{"num_hidden_layers": 10, "hidden_size": 256, "num_attention_heads": 4, "num_key_value_heads": 4, "head_dim": 64, "intermediate_size": 1024, "vocab_size": 8192, "hidden_act": "squared_relu", "norm": "rmsnorm", "norm_place": "pre", "norm_eps": 1e-06, "positions": "rope", "rope_theta": 184000.0, "rope_fraction": 1.0, "qk_norm": true, "attn_scale": 0.157, "bias": "none", "tie_word_embeddings": false, "parallel_block": false, "extras": ["local attention windows", "gated attention", "capped logits"], "init": "trunc", "init_std_qkv": 0.0806, "init_std_o": 0.0, "init_std_up": 0.0806, "init_std_down": 0.0, "optimizer": "adam_atan2", "learning_rate": 0.00178, "beta1": 0.9, "beta2": 0.99, "weight_decay": 0.12, "lr_head": 0.00588, "warmup_steps": 351, "schedule": "wsd", "decay_fraction": 0.835, "decay_shape": "linear", "final_lr_fraction": 0.02, "batch_tokens": [32768, 65536], "max_seq_len": 2048, "doc_mask": true, "train_tokens": 345000000, "max_steps": 7544, "dataset": "wikipedia_en"}
Each number is 500 + 25 x the weight over its row's rms, rounded and kept within 0 to 999. Layers, rows and columns count from 0. Numbers have three digits each. The size before them is the row's rms in percent of the matrix's.

# layer 2 attention value, 256x256, rms 0.098, rows 93-255, columns 192-223
117:476495504445527475527462466495495502527488524529492497519490513539516514506500506500501472523496
107:487501495468450503487547521499439508494509510495501480482495491465514463490492529496520499471493
099:527496510527510499540491528521514512461483488485529492487490500497508480506477476490495520498499
112:486509503476527493485493511489495514493494471536494473462505502502462481539520465513518493451507
084:496471488484529500476543503481536493506401496474494521459505521514504508522507521528521474446480
096:510516468565507469534487495519464503450517464520492537536473511518504510425523455475460504465502
097:523540486515446526486500484497477514485512511489459459525535519527492511494491539478504456480490
092:527520488486491490462506460452500500475477494489514515527512464518531495463502510507513522507451
094:474522502546504491446458523514518512447539472514484518508484537498508488513492433519490517476495
110:537527505530513518455547520469508504528466494533472542515505480489467515532491491506502464487523
110:500490492463521530534492523494503522533490495466570510487507513526496503497540511511546531537493
088:511522493499434508510462521513501513482538513505504454527481557545524492504506512495471498521495
113:513545526496474461495562522515498470517554466501513529537478481483505476534506506491519520462471
099:532541520513525470513554460498492498508499505508478502510544448473528527499512529508531486498465
090:488485487496500503509494474484459523477462482467520487504523542519534543549484524505524472550441
107:487482491508501479524503536464451479491501512511545473526515492472457524463499510497496522464503
097:482526496523470505510473536497545476502489512504511472542505506541494499502477525496473478515525
097:491476481454526489528506531502505527505477475506560518495491443524519507526535506502512470490486
090:523525502512529487521493462505468511486495527541521477532487494505525507467481503491496521515489
108:509509464468509495524484533489501503483437499506507490503499494526505483535499493498575503448464
095:474456471512499524499492487497480488492476479460515523473493515555472473500542511508444444526526
097:520487500520483521534443460515462487510466505486483448516502531533533479496467515499521532540514
104:526486494517541532500513467489554487514478493494527476497521449531511538505473505511508516504487
109:533493474524518472499490524495485539498488493486510476506511525489471543488509444509463462516512
100:529550499491514535542485492478433508524495462497521548505472470541462494513521484512485488501481
103:472510498553486516514502535501490490476521482479487522468516537408496503495530506514500547496507
096:494515496478511517442493478495476526488496503498495464487527497493496483472483527499544512469520
084:503465523471533475512513524489465487503515474510504504505483480455497500492483466479496499501518
091:473495519511531515498528510523500508546512495536517502494510501481471518506481488496494495521550
103:484485524494537468499550466507540477519485541549494537546503492518525532507528499485504472530535
098:500513514485484508518515554497526514452480529522511454546516486516494521545466502498506490518490
102:509465507502523514511465547481511491478525491473535509509506470480502496522475491496507576490473
129:514548485478509480510530459509482499535496508502511532532507529536492471526503526476531444494471
096:483468500503514481486544477501474472535462532522508482498487499480543502482471526504497534533530
097:463485488441512544492537485479497523503464469466542509484524511508475467501527487522497510515488
096:498490513515504566441520494489495503503529460492493501510501464506486492525495553499501504461499
119:510465494517448464505513505507564508513477504493499478574500522505468483479495508473509470556519
107:473476502536492471486488526535498497448490512481502492485485534493518493505489524488541569463510
083:479530478529545491502489484522478482494510515481472524500491484480463533529489465497517462460495
093:519488489511499491501523507495505481505525531527513518515532492531476514479499523495490503481522
112:535556473512498516537517469487482506495488450516483492545492490510476501495524498505441490485486
105:483534507497460513536491501535485493466475476499478466500483531487494486545473466500522529478490
110:522485485541504528481494537505528500464479497488467505521485542427513469471462492491498468494490
093:517483493544525509491499528525476489427504495523507533503502452516475547470491475511508471526572
094:502527502496535540493456437523544495523483485524461517498536535477474522468512497516520442526495
099:511479493490496487494520549483553491545472486500507515466476484470521481482510519493518502488497
095:475505531506459478475447539507538473465499458503524480512498471534492497520496503528493479501499
076:466524520514499521458525499506445492511533484483501508531489466482503486552529533515537509486506
101:516514510487457471495509478489453481498505501504506488529494551461469475448515463508496474480466
098:505483518484491495513514491495523516532491443478490480472534463508506515471532480498483536499499
117:479485494504485488470518580481487466517549493505545527463490469474529486523505505490489528513516
096:494462527439501535472529505495469512533511470499517490517464501456461516508514497462503529468490
092:459502499504540530503507476492469499527480485501505501488482497516509478504525507492480477492507
094:530568476489442524500453515485482512485491465502466510510505515518544469502469486481513556477431
098:471520468444561528487499529491499564528524506532503508463509510484480514502527514504528482511503
098:533496524521460513515451536497503488488529478449493520497514524477543498455513502529495505525477
141:514496511526540455510533526489482484511512530508505555483515469486509532506528480502499465495561
084:521493504537500503524494474493511461523460470478512449468507476470513533506488470549470548553519
101:508492493480512521535495496480498494483507543508536456487508515536509487474511513501529496547524
112:518492487514494539474443512494531498501402509484515504495511530521500542542489546510527530489492
093:492497518529497514476505515474533472471483497456501532518528504528509491501508528515475497514474
099:505518494490483490493503459515457528524482531541523491512501486515537487544504509507507511489492
112:551502499532470465466452505512507490452506501520512490477498456503548499453488518512489532497498
109:500519518509470469479479506503521464453503524544485499505529529448510480489492495516511460543546
108:499480502488522538521484459487493514488525512449533532444466476464463507498537499503478534478493
094:510495494501485508532525494469484495513465521483516486485514515539479460519533487507472530537519
090:530539482511528493475500520450535502504454525508498503515501547490495495495486481471490494488476
111:515507540525523491481504525499484489508530498515488522522490516513506495531519504495510502505485
104:459575484477484516454508489502479490434465492476475482517494510492486447542504493500490511427471
091:482524527499501485496487528475439476533494485470526509483468507478514502513503511488499538477492
099:524500481479480498501504486512565478491516502529460508507524512505479507510499519481507466517503
119:504489482529493459512479476498541474509520506512508504499518525487555514482491494492488454489510
102:478493480529554508541483518530518527495452470454487503482534489553508505442485493511486480539482
130:509470495536436527514466547495472506493517496452520485512495537538544491499533513501488534497496
097:563498489492474492520532495485500486525457502469488496463495495473515542474503504530515476526503
089:508498492528492479548516500459502514539495511524514490477519499482514470455503508504490502511508
104:500504497491465530502448509499491518528491480516523462483483508458510465521440514499570516475498
079:471488481486482484527507477514506494550499531501539497466493469483558498519508495500493525535552
099:522535496477511523467479488517523505482490494529501542490514529500514496496515490477499442517518
106:482476506524490488478494550485539475474491518492538500499474464515505521522483550507455511444489
099:479497494501504528433480440557524482508532504515477484495495534484518539480502535507483511569527
113:498460493533493469488479505496487477481447507465497505487470485508501545545512520493487521483507
099:528470480509531497501507479490521491510490526536484503495513503493476526480475503487468445519487
109:490499474537484459499512511503544533495518520522519540529505502527517466508463535507517492487528
110:511527520526474511446481548483522501493537515481541522485524454529530525511516493488515519512479
112:522475484487543510501503491492542529550459482494552514453519481517471511529486473487488527511499
092:494490483479508503511482508474478494509470503486475517534503541533494508523485510533490495508447
104:483500512497511511497475503508482500490495535504504529516496516514479469478499528494490489488486
097:488513497454550505497522451480502503569511530515532453508519495531459516500535475525510507520514
091:509524484531484521448474535521488524501493480461526532485485522526536485517500517503515514456474
114:467485504529552520469524520485499501497522543514493487515511499500505504512509483484520507499539
103:491569496487436536466482533498492485466512477469531540516520524513545423487517477511493543533422
102:526483511532532506506515441495539499484487479538457479510515498500467532463499497486466463507482
111:520488502504490517476470494510521504459463473487526484453496468495520498488514484501460558496477
123:486466525513472495479483518535508513469505492515484498515486529537524486554527499495511500507519
110:525506499474522481545479503502502464557472495467498505447489493499517465508510486513478460480510
086:516504489485447490449488514497526513460483516481514458519526502526535466513473562526486506514491
133:512431520506502518469484516525523514506481482510473486471496476481494534491489500495493486501520
105:485507496483533551497453522490534499492499516511511505501505489498483510525495501485497506499459
115:521475540498521416535524534473491455517509508512532515499499500478531496491518505498494491500516
089:492487535520528514483492526493463488488536494485514494501487499473507529518494488498510466511462
106:511519492505511526538463506496540506482513511465490523495501533521516510483497490505489528494513
085:484508498495549499504528480521541499523526510501537475507534496494500519509492514511485529512519
104:490476521492504510450514500497508491465522526507517498489487483520521493485515462509509480488531
088:494490521498501522500519498522499494482488502518516500504543486431512527497521497514490469500515
090:525497554497552484482519517513490506490571519515506507530525513531504487552493537489514476509532
107:504521492472483517454505504489464488513516490525494517507498514492545482527493559490520498453492
096:479529503484488527450492477484470490475506499499486542503499537467580476480512510495503499436486
082:465501527497541532527526451520521511535572508518492484511539507524493525503484514505453534547542
102:460529507507561434520488553500468492488487487460477494438487465475492476528562446490479506534517
118:491492535497518470561502548497479496480509514483472506483514507444517521501538449525461538508521
097:531502473497531499447499485501458508482431500505471524482518497494520490502495506508514450472532
103:531516485523516446527495462512473468494527479478492494522482517495486526503478498494483485463498
104:497533522505480448503486560514446504535461484461533495496502528474514520478518431486499511495474
103:504531519465509481489539521497511509515433540507469465490500532523519506522524518502524494473457
098:469550494508500521491511501460529492485484481477479507503447481526489466506495494501518524474461
093:524466529472445545475528454503525495498470505539484521475509484502489512477509539508481528513503
092:526495516485543472503532506535492485519543484467525479503520527490464526515477532482457500496533
095:487473490454447494513508542508430471474497496470492517478515525498458473492513529523497508469506
109:486526489518492484496492491498490480461523465492505500491481518480501516418504525501469540527523
077:488493481495523504503462538505499530516542522501539485533512507525484501497483504511497466493535
083:504506491487515576491516471491480485494504487521491471509506460495497524449487494509520490515494
112:495537475530509554538477474490546502501508461500491513525501494459534515495494438492502521507491
091:478526510500514477496465452487499471529487526498504513472494493488446536426506470489515491547497
091:482496494497520523527513502527529509492528502543562506525505523500528500484490497495515566494544
112:469519519503469473500540524500465476481528501489505488493495532486475515548530485497507565513511
117:475518502490471462521538539500471505566504521515522468520490511495482497527515462486530503490512
084:497467547552487475508519508512528484525502487538503498496507472477491505537485497500500528482501
099:444504499509514528547502516492479534512474482514487555519526491517533464532491460502525500501456
119:482451503517550483500506503495483517563441497456524536459491523518538507487502533497496465560498
113:523459510499537489502505486497486488518532524504545474496493479496455502510495476482521487476471
088:506487535503541469484489479501467484504487528470534484460474453496475498522496496506517503505482
115:485488492532508535520485499496467513505492463482457495494516497493480468506505443496517539461530
094:463466496445493513469536514505529519530515531517523498523508489523452491500496499510510543510483
104:483547500511476486508516473503456481493542495475491488505499496526524479481513481499457513485473
103:527455510522460542531447536511476481507551506482509493491485481528489514488494499503498542477505
092:517464510514537427535492533511490481469520520511523477483520498499508498478505504481479465546526
100:523544533493513505465502493505505478498507504507509468507490532531444501542493515500517508490523
094:487546501529488451535504471492493509484525520537472487492505533492517454514481523505511517495511
089:468515474514508478498488536504540542513537502508519518522504529491479549522462485460507526517518
087:499542492531512525524503537484505489499470476499505470478502507493469506479505476488494511473454
083:487493481473471501472563529478521494515473494538534496513508506503515488481496514485489518481502
098:546531489479483496472518503505550501467470468517418491516513468464501487502489499491486505468465
088:518465477488483517494480551490523491498487492487502491476504494507549497462502523499491498495502
095:529486491492508520464505544507490498483458545505476502490488493507477487500510503477500464497462
120:504491504496460484509495476520472486463523492503514497488485505507564478466541486483467429485509
094:512497473473496494520507528499518472497488477506503493521452504488458470511495497491505477462471
099:511500489545530528491477516512524476518530498499476495467489520526567531449495550520511484514499
094:498517481463453515503516471498492464493527496503504515533493481504563492496537521483497471504486
121:483524505543463486554514485511464501510544494493496512463502486551551501460520510501463484527487
110:490476518482555549436504572500493522475523500510524516481502503540477524452479516483489505498525
101:510462516501500448483464510502512490483541518507516497496522502479438474480535531493457468506509
086:502520515509526519532493454508506511530518480505498511524565529512501494531500510518486488506516
096:532527539520537502498490508482497514520478519506472509534495520519482514551497466479495513508471
105:489501520511489500456535532519518508496464497522489523529494469488477483580494427503483445461491
099:505459513500503534492506534519437481481460532462510494464509492477525473562500518481495481493471
080:497474522466507524505502527504469506531537466470492507526486464502470513468525500517494528517498
105:531523498479514483486502510495497507536507476497478442472510494522479495530511459485524511476502
091:499523499478507509517548483490488476555547474521490513518489551512515497556475502502527537456522
093:486494502493474491501497509464522485518493502506486519478491496526530459496493484490514550453463
088:500485494512478506507502488505475487480525500470512522460491489483497512493523529486506492533513
093:509483482519484509470496533488515514457539519545518479509505515503502476490481498476506542500516
086:531486504507545485524508513502526509487472497482501503486510541523532511524505460483511501528517